Weights of a small transformer language model: width 384.
Each number is 200 + 30 x the weight over its row's rms, rounded and kept within 0 to 999. Layers, rows and columns count from 0. The size before them is the row's rms in percent of the matrix's.

# layer 2 MLP down (transposed), 2048x384, rms 0.0833, rows 303-339, columns 256-319
099,229,237,228,154,130,215,156,211,219,149,198,201,154,208,202,201,204,235,223,189,157,219,138,187,204,260,231,257,147,216,224,183,203,259,207,276,182,188,234,215,223,239,202,166,163,231,219,159,196,198,209,244,200,256,266,210,165,238,229,185,204,243,210,256
101,211,202,205,128,216,222,167,179,215,226,211,155,206,193,230,237,240,133,208,186,221,176,174,191,187,201,176,193,253,162,207,167,162,237,165,124,233,219,170,167,159,217,176,175,233,206,239,211,196,178,212,204,168,196,194,198,211,233,249,197,179,244,218,201
099,178,167,168,183,219,181,241,212,223,190,235,181,223,131,181,218,238,193,199,253,180,256,223,178,156,191,173,216,193,207,278,182,177,177,199,151,164,167,166,236,172,226,300,231,232,182,230,244,208,213,190,198,187,214,160,197,167,190,167,192,156,184,188,174
111,167,195,242,202,188,136,170,235,226,214,176,188,205,185,198,125,173,160,179,226,211,188,216,221,287,153,218,179,185,146,148,206,218,174,151,260,246,162,168,211,175,203,190,231,247,220,202,248,223,219,177,173,257,204,194,198,165,245,150,180,182,198,199,216
105,238,207,210,203,224,178,237,205,202,184,184,166,224,218,204,213,211,162,207,233,155,247,240,224,216,186,186,219,249,182,182,175,201,171,175,155,207,180,196,187,129,188,149,202,205,216,193,176,176,247,228,231,210,183,215,215,152,220,194,163,140,206,263,214
103,196,207,222,190,243,192,206,225,196,213,190,245,179,180,224,168,190,192,169,178,164,230,179,241,190,178,226,193,218,214,212,196,265,166,193,191,130,211,209,169,170,184,194,147,275,245,205,193,144,187,211,162,225,212,192,221,163,120,217,202,190,289,262,221
094,236,223,238,218,221,185,227,234,257,216,243,267,197,219,189,223,223,145,260,198,177,222,211,172,196,162,197,231,223,164,201,215,219,208,202,208,195,238,133,179,247,255,218,192,205,193,219,161,231,176,154,219,207,179,176,234,239,205,223,216,196,195,186,166
098,184,209,211,250,203,221,183,166,184,171,226,162,197,206,236,215,185,258,214,205,173,172,178,248,187,163,137,241,247,188,242,262,200,200,164,226,195,170,199,233,199,196,184,149,133,236,149,158,245,207,180,176,230,190,216,217,189,250,229,196,250,197,168,206
092,190,199,178,166,219,187,172,239,217,235,233,202,245,205,185,184,169,198,220,153,198,204,202,226,233,279,218,231,197,160,167,203,215,167,172,164,171,202,201,228,168,239,214,231,229,184,213,204,210,214,184,194,253,182,159,196,214,219,200,188,197,197,192,185
111,191,167,183,207,220,211,153,182,170,185,176,202,134,130,242,204,170,183,208,183,245,266,133,163,276,184,213,176,210,206,204,184,163,179,209,224,180,164,172,200,227,221,205,224,167,202,219,181,202,230,204,235,221,184,168,175,186,228,212,175,210,210,194,174
114,141,167,209,143,168,168,188,180,160,186,219,232,232,201,145,203,169,198,206,206,183,208,215,152,181,218,191,191,198,165,173,184,168,220,175,178,177,176,197,163,215,242,210,199,195,190,212,209,204,220,190,212,171,126,204,229,252,180,246,203,213,192,193,217
101,176,221,214,240,170,237,254,222,201,237,125,200,203,201,220,273,180,203,194,209,183,207,186,167,273,177,245,240,164,198,154,138,205,200,184,209,128,209,260,254,184,238,187,184,195,188,203,171,169,197,230,191,164,234,214,207,193,171,155,205,204,217,202,199
108,167,208,223,186,169,212,171,214,174,166,241,234,199,222,238,173,201,194,227,130,151,266,191,165,198,216,196,216,233,168,249,213,204,205,188,283,145,157,189,96,201,219,203,187,142,216,175,202,161,182,206,229,207,202,268,202,203,205,188,217,190,219,202,205
094,236,188,211,217,189,168,240,152,173,204,244,159,229,230,66,187,143,206,252,219,152,271,226,174,223,221,215,258,226,217,170,171,198,210,209,173,168,212,201,187,214,219,232,177,149,191,213,108,188,198,153,200,188,160,158,199,215,172,158,170,172,242,161,213
097,226,228,215,247,197,246,205,205,267,219,165,224,215,214,148,246,170,184,252,266,273,244,245,225,151,198,228,163,235,204,175,150,207,242,188,268,264,205,189,172,256,202,159,189,206,173,218,235,182,182,221,217,187,207,196,204,235,177,178,213,217,137,202,231
109,176,136,234,241,186,200,212,257,233,204,210,226,161,188,233,242,216,169,168,214,228,227,210,149,176,219,184,161,176,213,209,216,256,215,182,248,204,201,213,216,221,186,249,195,255,166,170,215,245,209,167,201,152,148,231,168,154,209,207,243,198,128,156,177
102,195,221,213,170,176,241,188,176,289,177,191,172,222,209,252,211,184,188,193,239,203,182,230,218,192,221,149,147,217,210,133,191,171,231,190,187,210,200,190,209,207,214,233,219,191,183,211,217,170,226,215,179,213,222,156,258,237,143,217,288,217,227,197,208
099,224,228,195,188,213,171,198,243,190,160,202,190,188,229,216,198,234,228,257,173,212,199,218,187,179,192,214,212,165,206,179,141,191,205,216,220,236,194,201,202,165,148,160,157,154,198,166,207,196,138,189,141,211,177,193,199,190,226,174,200,244,200,172,179
102,177,282,202,225,202,169,205,254,204,214,180,196,219,225,213,268,199,211,197,152,231,156,202,197,190,185,199,152,157,194,171,189,167,210,207,136,200,262,195,159,209,194,197,208,220,144,251,251,157,163,195,208,168,195,257,239,200,158,141,153,169,211,169,213
093,186,211,251,174,245,169,185,192,202,187,163,219,233,208,208,250,233,150,184,233,196,141,176,201,224,250,226,233,246,216,193,166,207,185,171,196,232,147,229,180,246,219,172,207,164,229,205,199,196,179,247,182,168,192,198,222,191,238,195,134,207,186,191,162
086,162,202,269,224,220,198,228,222,207,153,226,164,224,182,228,196,184,89,263,216,215,196,250,179,222,237,185,181,165,191,232,161,186,162,149,200,171,204,201,198,190,187,229,256,208,187,236,181,239,211,174,189,195,207,184,213,121,227,178,214,265,197,222,165
110,205,196,225,189,208,176,175,204,172,189,212,204,236,235,214,223,201,179,219,177,211,196,183,215,203,150,197,224,183,179,231,166,195,210,227,242,198,186,239,216,144,210,222,125,189,185,206,204,190,218,240,216,224,248,176,214,154,151,175,184,234,191,217,138
099,254,253,189,237,146,193,216,168,213,197,208,183,220,188,201,153,179,148,172,213,198,172,217,154,163,186,151,214,237,174,199,219,167,247,189,198,204,132,169,138,146,242,150,194,229,214,250,174,180,195,183,207,157,209,186,247,250,240,166,200,229,212,178,143
101,239,244,193,167,189,193,178,148,164,218,233,210,168,199,253,228,225,200,185,218,205,150,225,194,174,211,199,217,205,125,171,206,182,211,144,186,157,215,229,182,157,196,199,174,217,215,233,174,205,210,170,146,165,202,184,219,196,219,228,245,202,239,197,199
107,137,221,218,214,227,189,154,248,224,216,178,191,187,160,113,198,225,167,242,183,190,198,142,183,230,217,247,207,183,247,213,93,242,184,211,264,161,162,249,196,149,258,199,196,234,172,207,209,200,187,197,179,104,149,231,228,202,205,207,208,237,184,245,168
098,165,180,244,100,205,257,146,167,199,188,238,225,184,215,192,147,220,203,207,232,212,180,214,195,192,138,186,235,171,240,181,238,183,196,201,214,184,148,179,212,223,170,247,208,189,188,273,235,210,187,215,213,233,207,166,165,188,205,212,195,233,236,211,195
099,207,168,155,249,241,181,235,167,209,238,212,208,164,178,167,191,225,175,213,182,179,158,185,168,218,214,227,202,219,219,116,197,181,197,215,232,224,219,203,230,116,221,224,179,219,210,183,158,181,204,227,241,153,239,182,213,235,144,200,216,190,191,230,150
101,233,221,202,174,222,220,232,213,220,183,201,223,195,275,168,230,210,141,176,227,178,176,193,182,212,186,192,186,149,170,216,191,200,209,241,175,203,176,183,202,254,229,182,190,256,207,174,186,167,225,193,217,209,190,200,231,211,185,127,216,226,211,189,193
106,209,165,165,220,208,222,166,233,230,275,200,166,176,218,196,223,223,232,123,188,156,183,158,184,254,203,188,222,191,167,227,179,215,142,226,232,166,190,154,156,190,224,197,191,206,219,177,142,231,155,196,147,224,178,161,214,148,224,202,213,175,239,209,258
102,216,225,259,256,196,196,203,244,297,224,241,168,221,130,184,164,201,196,151,201,202,219,215,221,194,153,195,241,227,193,234,184,233,201,216,243,160,184,234,220,247,155,212,157,173,220,198,244,190,214,169,209,190,244,244,170,205,217,231,224,192,205,162,218
097,188,207,187,243,169,180,160,210,156,174,186,181,184,175,216,149,167,197,214,233,163,185,207,246,218,222,202,210,242,239,217,222,201,262,214,200,197,196,218,207,194,128,198,191,192,230,132,251,179,178,182,161,191,210,173,211,178,179,205,162,149,140,197,224
099,187,178,230,183,183,200,181,211,226,154,239,187,205,254,185,221,227,221,152,213,244,212,139,168,152,207,175,145,220,210,203,187,208,184,216,162,197,195,205,212,258,199,176,164,225,187,166,188,212,242,180,184,272,151,227,250,190,188,250,197,188,203,227,210
091,175,168,169,234,252,184,166,214,244,173,168,186,142,268,233,227,176,192,204,241,232,240,178,186,156,189,208,182,200,257,184,170,173,191,196,186,178,208,244,185,204,231,219,161,195,221,204,230,161,195,200,184,218,211,226,242,219,201,185,184,194,220,192,163
105,203,191,149,247,201,207,173,182,190,190,222,180,226,222,158,244,186,246,189,176,185,170,233,159,198,199,167,200,222,260,174,192,185,172,232,194,204,213,178,171,218,147,229,180,178,216,250,208,226,147,220,214,162,194,221,225,234,196,192,242,225,196,215,195
099,190,181,174,185,213,206,205,265,212,225,164,216,190,204,197,218,174,203,153,264,211,260,174,211,194,161,195,200,157,168,144,226,230,204,265,220,163,214,197,236,170,248,236,164,236,202,199,180,257,193,177,223,214,188,167,242,217,209,204,250,158,119,218,174
118,201,163,122,193,198,157,217,200,152,258,144,143,171,170,232,159,183,231,207,184,173,170,196,184,216,148,204,203,142,187,184,245,139,170,246,196,252,203,218,238,181,204,172,192,187,173,143,196,228,213,199,214,226,214,186,232,185,226,172,218,181,177,211,125
101,183,177,209,195,212,187,151,198,243,200,222,227,137,196,250,259,212,242,181,176,248,150,196,207,173,206,175,218,208,136,238,235,273,216,253,189,247,179,235,175,263,243,156,186,190,143,278,224,210,220,163,218,212,166,109,171,239,137,226,204,163,145,159,172
# layer 2 MLP gate, 2048x384, rms 0.0896, rows 304-339, columns 256-319
103,223,255,197,203,169,186,207,181,203,241,187,214,241,179,220,203,200,191,216,178,137,184,177,150,142,177,180,145,201,240,194,179,220,231,230,244,216,224,234,212,220,227,245,189,158,203,178,147,222,187,252,187,149,224,269,237,226,185,193,197,172,242,176,228
106,144,238,210,190,186,214,223,215,244,223,217,206,240,226,165,215,186,202,194,206,224,204,209,258,190,232,166,153,222,202,165,196,231,197,177,219,182,246,167,258,172,137,203,180,198,182,202,236,184,163,226,205,210,148,306,205,151,187,140,221,176,246,162,140
112,200,158,229,223,222,200,179,230,231,235,192,171,231,212,232,200,190,191,209,210,184,181,242,202,222,147,188,181,205,136,191,164,190,240,224,219,235,206,182,223,199,181,158,209,228,197,197,178,235,224,219,217,199,258,195,182,194,220,214,175,192,228,184,191
105,212,190,153,176,193,164,202,188,158,173,201,223,207,161,194,223,169,208,220,174,186,196,202,253,215,204,180,208,203,193,224,222,216,210,261,193,246,168,184,188,231,202,201,165,190,179,227,200,229,213,206,210,124,159,207,193,202,206,276,216,217,205,193,201
098,190,175,193,171,164,205,182,169,150,229,215,189,246,181,202,216,220,165,196,195,230,173,162,194,212,226,186,209,162,177,202,225,133,217,200,135,245,241,264,165,230,201,187,220,198,167,165,174,221,221,199,173,192,235,156,174,206,236,252,181,220,193,153,216
090,224,212,177,215,192,220,202,211,235,196,218,201,197,157,193,167,187,167,256,188,145,193,119,230,154,160,258,171,175,147,195,210,252,188,194,194,203,195,199,169,215,218,182,206,155,172,195,165,235,198,236,153,200,197,156,154,239,201,230,200,160,203,157,231
095,208,191,220,254,166,204,257,226,208,218,236,192,216,250,195,181,208,195,173,153,214,221,199,202,247,211,201,209,151,149,160,179,159,180,217,217,200,226,147,219,188,208,159,205,185,209,236,190,203,204,264,237,177,187,177,244,180,178,190,247,230,208,247,185
094,187,167,208,239,159,189,198,207,181,168,219,187,204,219,222,222,233,209,181,216,208,257,130,175,250,167,206,203,218,227,190,208,217,204,207,235,234,260,196,204,203,176,141,199,175,189,247,185,199,222,235,178,222,204,218,184,213,180,215,176,196,226,229,182
111,217,178,229,225,169,193,184,197,270,211,211,218,253,266,208,207,203,176,210,209,164,180,230,240,198,205,151,202,202,239,227,209,229,244,202,228,223,221,201,186,131,187,218,194,206,205,151,245,218,235,190,248,171,218,236,206,226,164,204,194,222,204,211,198
108,222,179,164,183,192,164,206,230,179,237,202,238,196,179,157,246,199,198,240,272,168,217,200,224,229,220,192,189,212,163,214,200,219,189,222,134,180,190,248,146,245,234,172,169,209,201,184,176,130,215,213,182,237,204,254,203,157,202,207,183,217,244,213,170
105,252,180,181,190,205,227,166,225,229,194,221,205,195,159,203,156,193,204,246,201,169,194,240,198,175,181,243,212,275,198,243,193,217,239,186,209,173,191,229,229,249,172,202,221,207,199,186,243,172,203,235,297,168,193,208,156,149,168,211,276,217,177,143,209
108,194,221,195,191,167,245,174,193,212,182,216,160,260,194,150,177,144,215,164,213,187,227,176,178,228,219,214,200,220,256,162,226,209,240,188,241,204,186,204,206,217,203,232,128,230,196,187,176,206,209,186,231,164,215,179,247,188,169,165,240,155,179,186,153
090,181,160,252,226,159,155,157,143,212,243,185,166,241,211,189,205,162,145,210,198,193,243,171,207,238,224,200,128,163,222,221,197,213,191,235,205,206,209,184,197,162,233,120,153,197,239,204,152,203,231,231,192,222,194,237,240,190,166,188,167,178,203,221,182
098,168,194,211,166,212,204,210,235,165,174,215,256,225,188,173,202,181,161,177,159,207,205,212,228,236,186,173,198,189,222,198,221,280,182,249,203,196,232,220,220,176,158,201,185,192,193,136,225,162,218,228,256,212,225,201,194,161,242,233,226,181,148,207,253
111,223,246,182,225,231,172,197,147,177,186,182,198,173,231,182,234,188,246,198,198,216,198,217,189,226,170,240,217,182,210,242,204,185,188,214,174,228,176,142,128,217,215,254,137,240,201,181,184,177,220,263,218,218,176,185,200,225,195,180,204,193,178,233,225
106,203,154,187,149,212,230,211,170,165,228,184,176,174,263,143,192,208,191,202,232,248,242,180,195,267,218,172,208,164,198,207,157,152,176,211,184,229,253,206,221,216,225,174,242,196,206,254,191,179,225,143,158,236,213,261,210,173,161,231,256,194,201,196,171
093,191,214,190,145,165,159,138,234,179,187,231,157,203,149,184,195,186,169,194,182,179,187,195,177,178,216,241,160,187,171,182,208,162,200,191,195,181,200,209,220,193,155,164,195,192,191,176,190,176,133,202,137,253,175,250,219,230,222,211,215,213,167,202,209
100,192,253,166,216,233,177,185,226,204,257,204,178,210,194,199,207,218,249,164,173,211,204,224,223,196,219,194,191,204,245,192,200,241,233,152,214,228,223,168,151,248,219,181,136,179,165,274,135,215,195,243,189,178,192,191,201,188,166,181,171,143,228,216,167
093,194,245,202,235,203,153,197,241,239,186,154,255,161,239,156,204,244,248,197,227,213,250,214,191,225,157,183,227,195,193,231,160,165,233,220,166,237,155,221,182,194,184,229,180,213,212,117,194,192,231,241,285,224,218,151,214,155,202,193,178,202,161,199,200
090,198,184,202,211,201,235,182,236,219,224,193,169,166,249,158,230,171,227,190,188,218,178,144,192,209,216,167,190,208,151,211,144,198,139,243,128,230,208,212,157,154,221,174,162,209,190,197,165,211,194,197,274,192,191,132,221,237,201,189,203,213,198,189,218
106,191,193,186,247,175,272,225,193,167,184,121,174,163,217,171,199,228,246,232,209,163,187,246,197,222,266,166,208,215,201,175,188,210,203,234,192,218,174,180,245,255,181,229,233,159,229,138,182,192,184,157,239,168,167,194,177,244,232,231,211,175,184,218,239
099,224,189,146,189,238,247,206,243,179,202,171,219,190,177,200,230,160,195,218,218,154,220,225,200,232,223,220,219,172,267,191,195,135,224,239,235,147,190,183,180,217,194,228,157,228,224,205,216,199,211,164,199,152,188,154,229,157,215,210,169,224,204,219,201
099,162,159,210,155,185,210,228,177,217,216,154,215,205,188,185,156,188,178,217,172,200,158,190,198,161,233,150,204,209,157,155,204,131,226,215,198,222,251,192,206,173,203,148,196,176,265,247,213,218,190,198,200,178,172,230,180,192,162,237,236,171,261,201,170
112,219,221,177,193,230,215,186,201,231,195,159,187,194,205,170,238,231,145,240,190,239,151,184,174,154,205,194,201,234,194,281,217,186,222,196,173,212,191,206,185,240,206,209,221,202,198,191,216,164,188,220,187,214,231,241,247,204,209,252,199,203,189,180,205
100,237,219,199,178,195,178,188,182,203,201,219,234,191,219,203,217,145,178,177,171,229,241,226,237,216,227,216,185,168,234,155,253,199,214,225,248,215,188,173,180,209,175,173,212,269,141,224,218,254,191,207,229,208,207,195,182,196,135,219,217,222,218,200,232
100,155,170,174,179,222,167,243,221,210,238,178,216,205,170,198,233,155,216,244,177,208,225,196,230,150,216,202,194,196,185,194,242,168,213,174,152,202,184,215,179,200,155,201,191,123,213,228,197,196,213,149,140,238,174,219,190,221,157,204,170,194,270,193,220
093,194,189,197,222,209,235,238,208,140,203,213,135,257,172,209,207,184,241,250,241,212,197,269,251,215,200,227,206,241,259,190,227,159,184,204,226,203,239,201,182,204,191,178,163,211,230,200,204,220,177,192,170,230,186,189,173,145,235,181,189,162,233,147,230
102,194,160,192,212,215,209,236,206,193,201,139,179,145,258,174,211,247,238,234,186,171,197,105,213,232,191,221,158,226,219,194,193,235,197,200,187,210,245,207,192,177,145,181,207,225,200,159,151,189,243,225,123,220,251,190,191,209,191,143,207,117,200,237,175
135,210,278,193,215,158,168,186,204,203,205,231,217,225,175,217,187,157,227,99,174,235,167,178,135,146,167,263,187,206,213,176,217,181,224,167,147,213,194,212,223,186,210,193,160,200,262,213,182,202,209,176,143,189,221,194,162,236,202,195,199,181,226,229,193
095,213,208,194,203,169,191,221,205,166,217,146,185,247,209,244,202,241,166,174,223,199,209,201,173,280,221,170,188,176,238,156,221,218,189,190,206,193,243,170,203,215,143,281,209,234,222,186,191,212,210,206,191,189,223,182,192,202,260,170,172,207,201,177,215
091,168,223,251,233,205,202,200,222,187,226,168,216,197,234,158,222,196,194,172,195,225,182,201,243,199,219,198,172,156,179,224,205,193,177,203,220,221,172,163,105,231,188,244,193,231,150,215,162,167,250,208,185,166,205,164,213,191,221,201,208,149,178,165,202
107,170,196,197,217,227,213,177,180,205,124,194,281,221,176,233,264,225,141,205,195,213,210,170,156,167,220,230,171,233,216,188,190,125,157,233,202,215,203,199,179,226,206,189,138,243,243,184,207,250,227,241,150,158,215,197,213,173,213,216,174,173,209,212,227
102,179,168,190,174,140,212,194,254,215,199,196,183,227,204,198,163,158,211,223,188,236,162,146,171,172,250,251,224,188,175,214,187,197,226,166,170,137,250,224,212,231,214,150,210,264,250,183,200,199,221,207,220,178,207,216,195,217,223,203,193,197,175,205,217
094,155,193,168,165,227,227,203,174,227,174,188,222,213,224,249,201,244,167,217,190,207,192,145,229,168,184,157,214,217,212,163,203,201,208,258,226,213,197,204,217,168,175,204,176,248,305,151,211,167,203,210,179,210,191,137,186,192,251,247,204,228,138,196,186
120,136,205,162,180,251,202,188,211,229,197,186,214,242,170,278,196,220,193,170,211,170,192,225,173,169,144,189,192,182,221,218,203,106,219,203,203,175,172,139,183,185,174,129,204,208,241,147,206,157,203,180,228,195,136,190,221,177,218,210,178,189,203,200,181
105,192,202,260,230,192,197,138,198,187,188,193,160,256,229,279,183,190,202,199,226,185,188,180,224,199,236,221,195,161,201,217,240,243,213,245,145,232,214,250,204,162,223,179,228,150,172,166,246,198,201,213,242,141,199,224,130,189,147,193,214,233,228,200,140
# layer 2 MLP up, 2048x384, rms 0.0899, rows 304-339, columns 256-319
100,193,254,231,189,156,187,199,209,237,256,228,226,206,226,249,223,203,142,191,159,177,225,232,178,176,206,155,198,206,221,230,203,214,245,209,220,244,162,209,207,164,269,216,150,158,238,213,207,205,168,226,169,160,211,206,241,242,165,199,189,188,237,189,234
103,269,168,207,208,202,178,152,205,140,198,176,181,176,192,230,175,214,177,174,192,178,199,191,139,194,181,233,249,170,205,227,185,204,187,191,188,222,181,242,162,220,282,197,250,175,227,210,164,229,215,160,194,168,232,119,136,282,205,217,199,183,164,225,250
107,226,176,240,224,227,198,173,220,190,190,142,169,214,201,219,197,204,190,203,235,203,165,214,159,220,190,192,206,173,139,167,165,161,263,240,208,213,215,188,223,163,175,148,225,209,208,172,166,218,245,200,191,221,246,189,184,212,248,218,156,181,199,159,207
108,161,222,205,242,167,183,164,175,237,220,199,204,195,197,205,181,164,250,196,210,202,145,197,194,153,202,226,182,172,227,153,190,190,200,196,222,218,198,236,147,215,157,165,228,237,200,215,235,251,187,225,179,241,209,184,210,240,214,227,199,226,108,168,186
096,198,197,225,198,219,207,197,210,255,187,182,205,176,216,193,172,173,241,181,209,191,209,239,212,177,187,221,189,201,223,190,233,226,172,193,236,179,148,144,238,137,222,197,188,194,223,216,216,203,181,210,200,203,189,186,219,179,207,187,206,184,201,277,198
094,200,167,223,206,202,192,175,218,144,194,165,148,232,246,207,239,239,250,156,225,239,226,198,234,244,195,194,196,202,177,188,218,123,179,163,177,209,138,206,226,224,202,195,208,194,246,224,207,146,233,221,239,186,224,187,204,193,185,174,177,178,205,230,213
095,200,237,185,162,196,171,194,152,156,194,166,198,219,182,181,224,155,166,250,249,212,224,188,211,143,200,160,244,213,254,226,216,217,192,175,194,186,163,197,209,243,187,254,208,209,213,153,221,221,193,137,113,181,134,245,215,208,217,214,161,154,209,180,232
093,214,175,186,230,184,252,199,195,193,197,193,209,168,211,205,213,233,208,181,224,219,177,143,178,226,215,181,183,156,227,225,197,229,211,189,187,177,206,156,206,230,174,206,184,156,175,266,162,179,258,266,235,138,180,205,234,203,147,243,154,194,145,208,219
112,222,219,164,203,263,215,196,208,194,181,208,188,140,154,173,176,207,214,231,189,241,201,183,169,220,201,239,205,184,133,192,198,180,208,169,186,204,182,203,198,254,207,164,220,182,230,273,120,169,178,246,215,174,218,199,218,201,197,237,235,192,191,170,176
117,202,244,194,242,217,250,205,159,235,148,168,158,187,201,212,210,231,210,149,136,229,199,156,201,195,210,188,219,157,184,211,214,190,211,201,257,202,221,171,240,194,149,202,250,220,186,214,210,219,205,221,217,174,233,170,155,220,172,191,239,159,156,229,234
107,172,203,163,188,140,137,209,236,180,216,150,204,203,186,237,200,204,152,174,254,213,148,173,225,235,184,235,222,210,270,189,228,186,212,242,188,162,185,171,175,184,168,204,205,161,227,191,139,167,224,224,219,157,198,117,241,235,259,207,202,208,172,199,222
109,207,218,199,159,200,202,188,191,193,183,218,168,252,155,180,186,172,210,170,210,183,223,142,191,195,197,230,182,200,237,200,199,227,241,208,229,189,180,181,219,163,205,226,184,237,220,203,214,199,218,260,243,176,210,162,245,144,236,190,232,178,213,218,136
093,168,218,211,239,227,242,204,199,212,196,263,285,238,229,210,261,230,226,151,226,214,238,186,221,229,183,256,185,189,190,168,225,199,195,178,260,207,154,205,158,207,174,212,220,217,174,173,218,231,129,189,144,185,227,193,246,194,222,217,181,268,196,212,170
095,249,222,180,216,201,178,199,240,271,181,231,224,195,211,249,236,191,218,227,197,208,207,218,195,210,158,218,155,292,206,192,207,163,204,189,234,226,216,151,159,203,177,200,170,174,171,198,188,164,256,170,221,203,194,239,196,194,178,225,254,213,216,217,193
112,191,207,233,201,169,217,179,270,216,207,205,187,248,157,200,178,175,170,246,199,174,199,153,205,198,244,158,198,200,207,218,192,237,200,238,238,206,213,254,274,185,204,146,234,168,211,227,201,219,183,164,190,164,197,218,164,205,222,174,155,153,232,200,168
104,168,187,204,190,192,178,186,188,232,205,215,249,233,155,190,212,167,189,190,224,205,154,227,272,178,233,214,254,247,221,205,175,251,199,186,211,224,140,169,193,209,205,200,174,212,201,187,223,202,173,235,257,165,244,182,210,223,242,159,160,180,215,202,230
096,164,174,196,207,223,203,197,121,222,227,195,177,175,195,205,207,251,145,120,190,145,174,191,199,217,239,152,155,208,226,168,183,164,101,203,213,211,225,245,231,212,212,179,212,243,152,225,250,189,177,201,231,173,206,204,179,198,207,199,242,177,160,181,204
099,192,210,159,193,241,186,176,180,206,207,227,151,254,245,220,238,169,126,227,237,208,189,200,191,144,203,175,168,210,176,207,268,145,166,228,193,188,163,216,237,218,225,192,237,188,195,170,206,199,216,220,188,215,185,209,212,218,181,197,241,211,176,196,224
090,171,222,238,236,234,130,199,245,219,213,130,241,207,247,167,164,228,228,199,175,249,282,220,185,227,187,211,233,198,187,236,177,215,181,224,187,186,180,207,201,239,225,197,241,216,235,136,199,232,176,225,223,194,208,181,232,128,211,192,216,205,160,206,180
087,210,234,212,183,229,178,174,248,233,160,215,178,232,214,163,240,191,177,214,154,177,210,190,114,196,256,200,214,214,192,174,192,218,214,202,183,183,170,178,227,186,188,175,158,206,161,232,194,172,170,215,193,158,194,224,201,152,255,193,214,224,204,235,190
112,215,190,219,147,220,144,174,224,243,206,269,238,220,150,209,208,174,134,169,177,200,217,154,222,189,142,204,197,186,210,230,208,215,185,159,219,206,230,209,195,170,197,152,192,205,169,231,228,169,229,215,172,234,228,204,242,153,189,174,210,201,264,205,213
102,201,210,225,200,184,133,189,177,208,213,169,164,193,205,210,176,179,172,190,162,224,184,217,256,166,198,175,184,174,161,204,219,240,235,210,179,194,165,174,193,270,203,154,167,163,152,250,190,221,204,219,169,221,204,230,275,254,199,123,250,169,268,208,180
099,188,152,228,166,194,224,169,171,204,237,182,222,238,170,254,163,209,174,229,203,206,193,249,193,181,189,208,189,201,210,172,195,192,228,199,210,271,236,209,203,215,248,170,197,215,275,233,233,234,180,227,224,229,172,234,173,212,159,171,271,129,223,218,187
111,204,194,218,203,198,239,249,191,195,206,163,221,253,203,130,179,225,162,195,189,223,131,188,226,153,237,201,210,205,210,226,241,226,237,186,165,229,226,217,220,191,216,204,238,210,232,191,181,152,166,229,133,196,208,168,200,196,180,237,191,226,213,195,190
097,143,179,214,204,194,172,231,200,176,238,171,154,226,196,175,201,228,186,196,250,145,199,209,195,198,189,206,244,180,187,215,194,209,153,152,177,168,169,172,264,177,229,181,222,135,222,157,195,181,212,197,198,194,251,169,234,161,238,194,210,167,204,187,239
096,186,231,224,205,192,258,196,172,185,205,233,218,207,248,212,184,214,184,211,242,208,140,146,214,254,178,197,195,182,195,185,161,247,163,226,191,220,233,215,179,167,222,224,189,244,196,179,241,214,182,201,236,163,157,213,200,200,176,166,249,194,145,244,213
092,237,226,227,166,226,198,193,218,225,204,187,227,203,163,213,212,194,193,140,171,158,188,185,184,153,173,177,181,146,197,197,168,213,244,221,155,227,188,144,166,177,163,215,257,196,187,198,201,206,198,206,236,208,214,222,206,177,209,242,163,215,188,192,208
103,225,240,163,221,191,164,244,201,217,200,176,179,136,250,199,203,211,251,206,190,171,165,150,235,211,180,242,172,194,185,201,171,213,212,241,172,195,225,197,233,195,153,185,225,231,154,150,180,202,229,212,155,188,208,171,181,219,209,164,207,122,200,243,231
133,113,248,254,209,185,235,187,192,198,183,201,162,250,208,168,149,244,242,183,202,193,195,156,229,167,162,245,132,236,201,211,221,164,158,200,197,178,224,180,194,178,220,234,238,233,190,196,247,154,228,220,226,208,201,245,236,174,227,224,222,201,206,210,221
091,171,176,150,258,207,177,229,135,209,161,217,212,174,252,204,178,218,221,220,248,171,162,234,167,156,163,162,274,214,161,192,219,184,189,192,206,244,159,208,134,250,186,205,169,135,185,159,187,217,194,190,202,189,208,200,145,233,236,204,198,233,221,229,178
090,170,221,228,226,202,190,221,188,204,186,191,227,198,175,161,219,193,179,163,181,277,175,178,234,167,207,237,171,181,178,171,213,195,163,200,175,250,193,179,108,236,171,226,188,191,165,234,123,151,227,231,141,169,167,175,192,194,202,201,196,187,220,188,198
107,159,201,202,240,253,221,180,164,192,129,191,280,209,210,217,261,248,151,223,208,210,211,194,121,188,199,236,199,244,211,174,176,141,164,218,212,190,198,215,165,227,226,196,151,245,257,177,240,221,209,234,159,153,222,211,202,178,206,198,158,168,198,238,208
102,198,172,188,158,187,232,180,286,275,192,224,189,203,179,226,182,156,224,246,202,215,167,141,233,185,211,263,221,266,138,248,197,173,227,167,251,148,218,231,199,198,222,158,227,245,234,201,152,180,202,249,187,165,178,201,214,229,218,223,184,168,203,184,175
095,177,153,148,174,199,210,203,164,189,217,142,247,185,195,249,189,220,192,198,199,170,144,224,226,193,153,199,169,185,208,185,183,148,227,229,205,215,169,221,210,186,179,237,155,193,197,193,232,133,253,169,202,195,195,180,209,162,246,273,148,198,164,199,227
114,205,180,160,161,251,228,153,153,216,215,192,203,181,193,251,188,210,199,212,221,158,205,230,150,159,129,267,205,189,203,171,182,195,215,199,226,180,219,152,190,223,190,131,216,179,202,159,212,124,232,130,197,164,194,235,243,173,183,191,139,192,186,207,201
105,163,231,255,211,172,156,146,192,154,204,238,201,244,180,243,227,197,185,201,258,151,167,195,212,205,203,188,229,150,179,175,259,236,201,239,160,213,160,207,183,170,264,176,167,175,181,154,251,207,211,214,192,184,242,194,181,142,196,219,214,238,248,203,167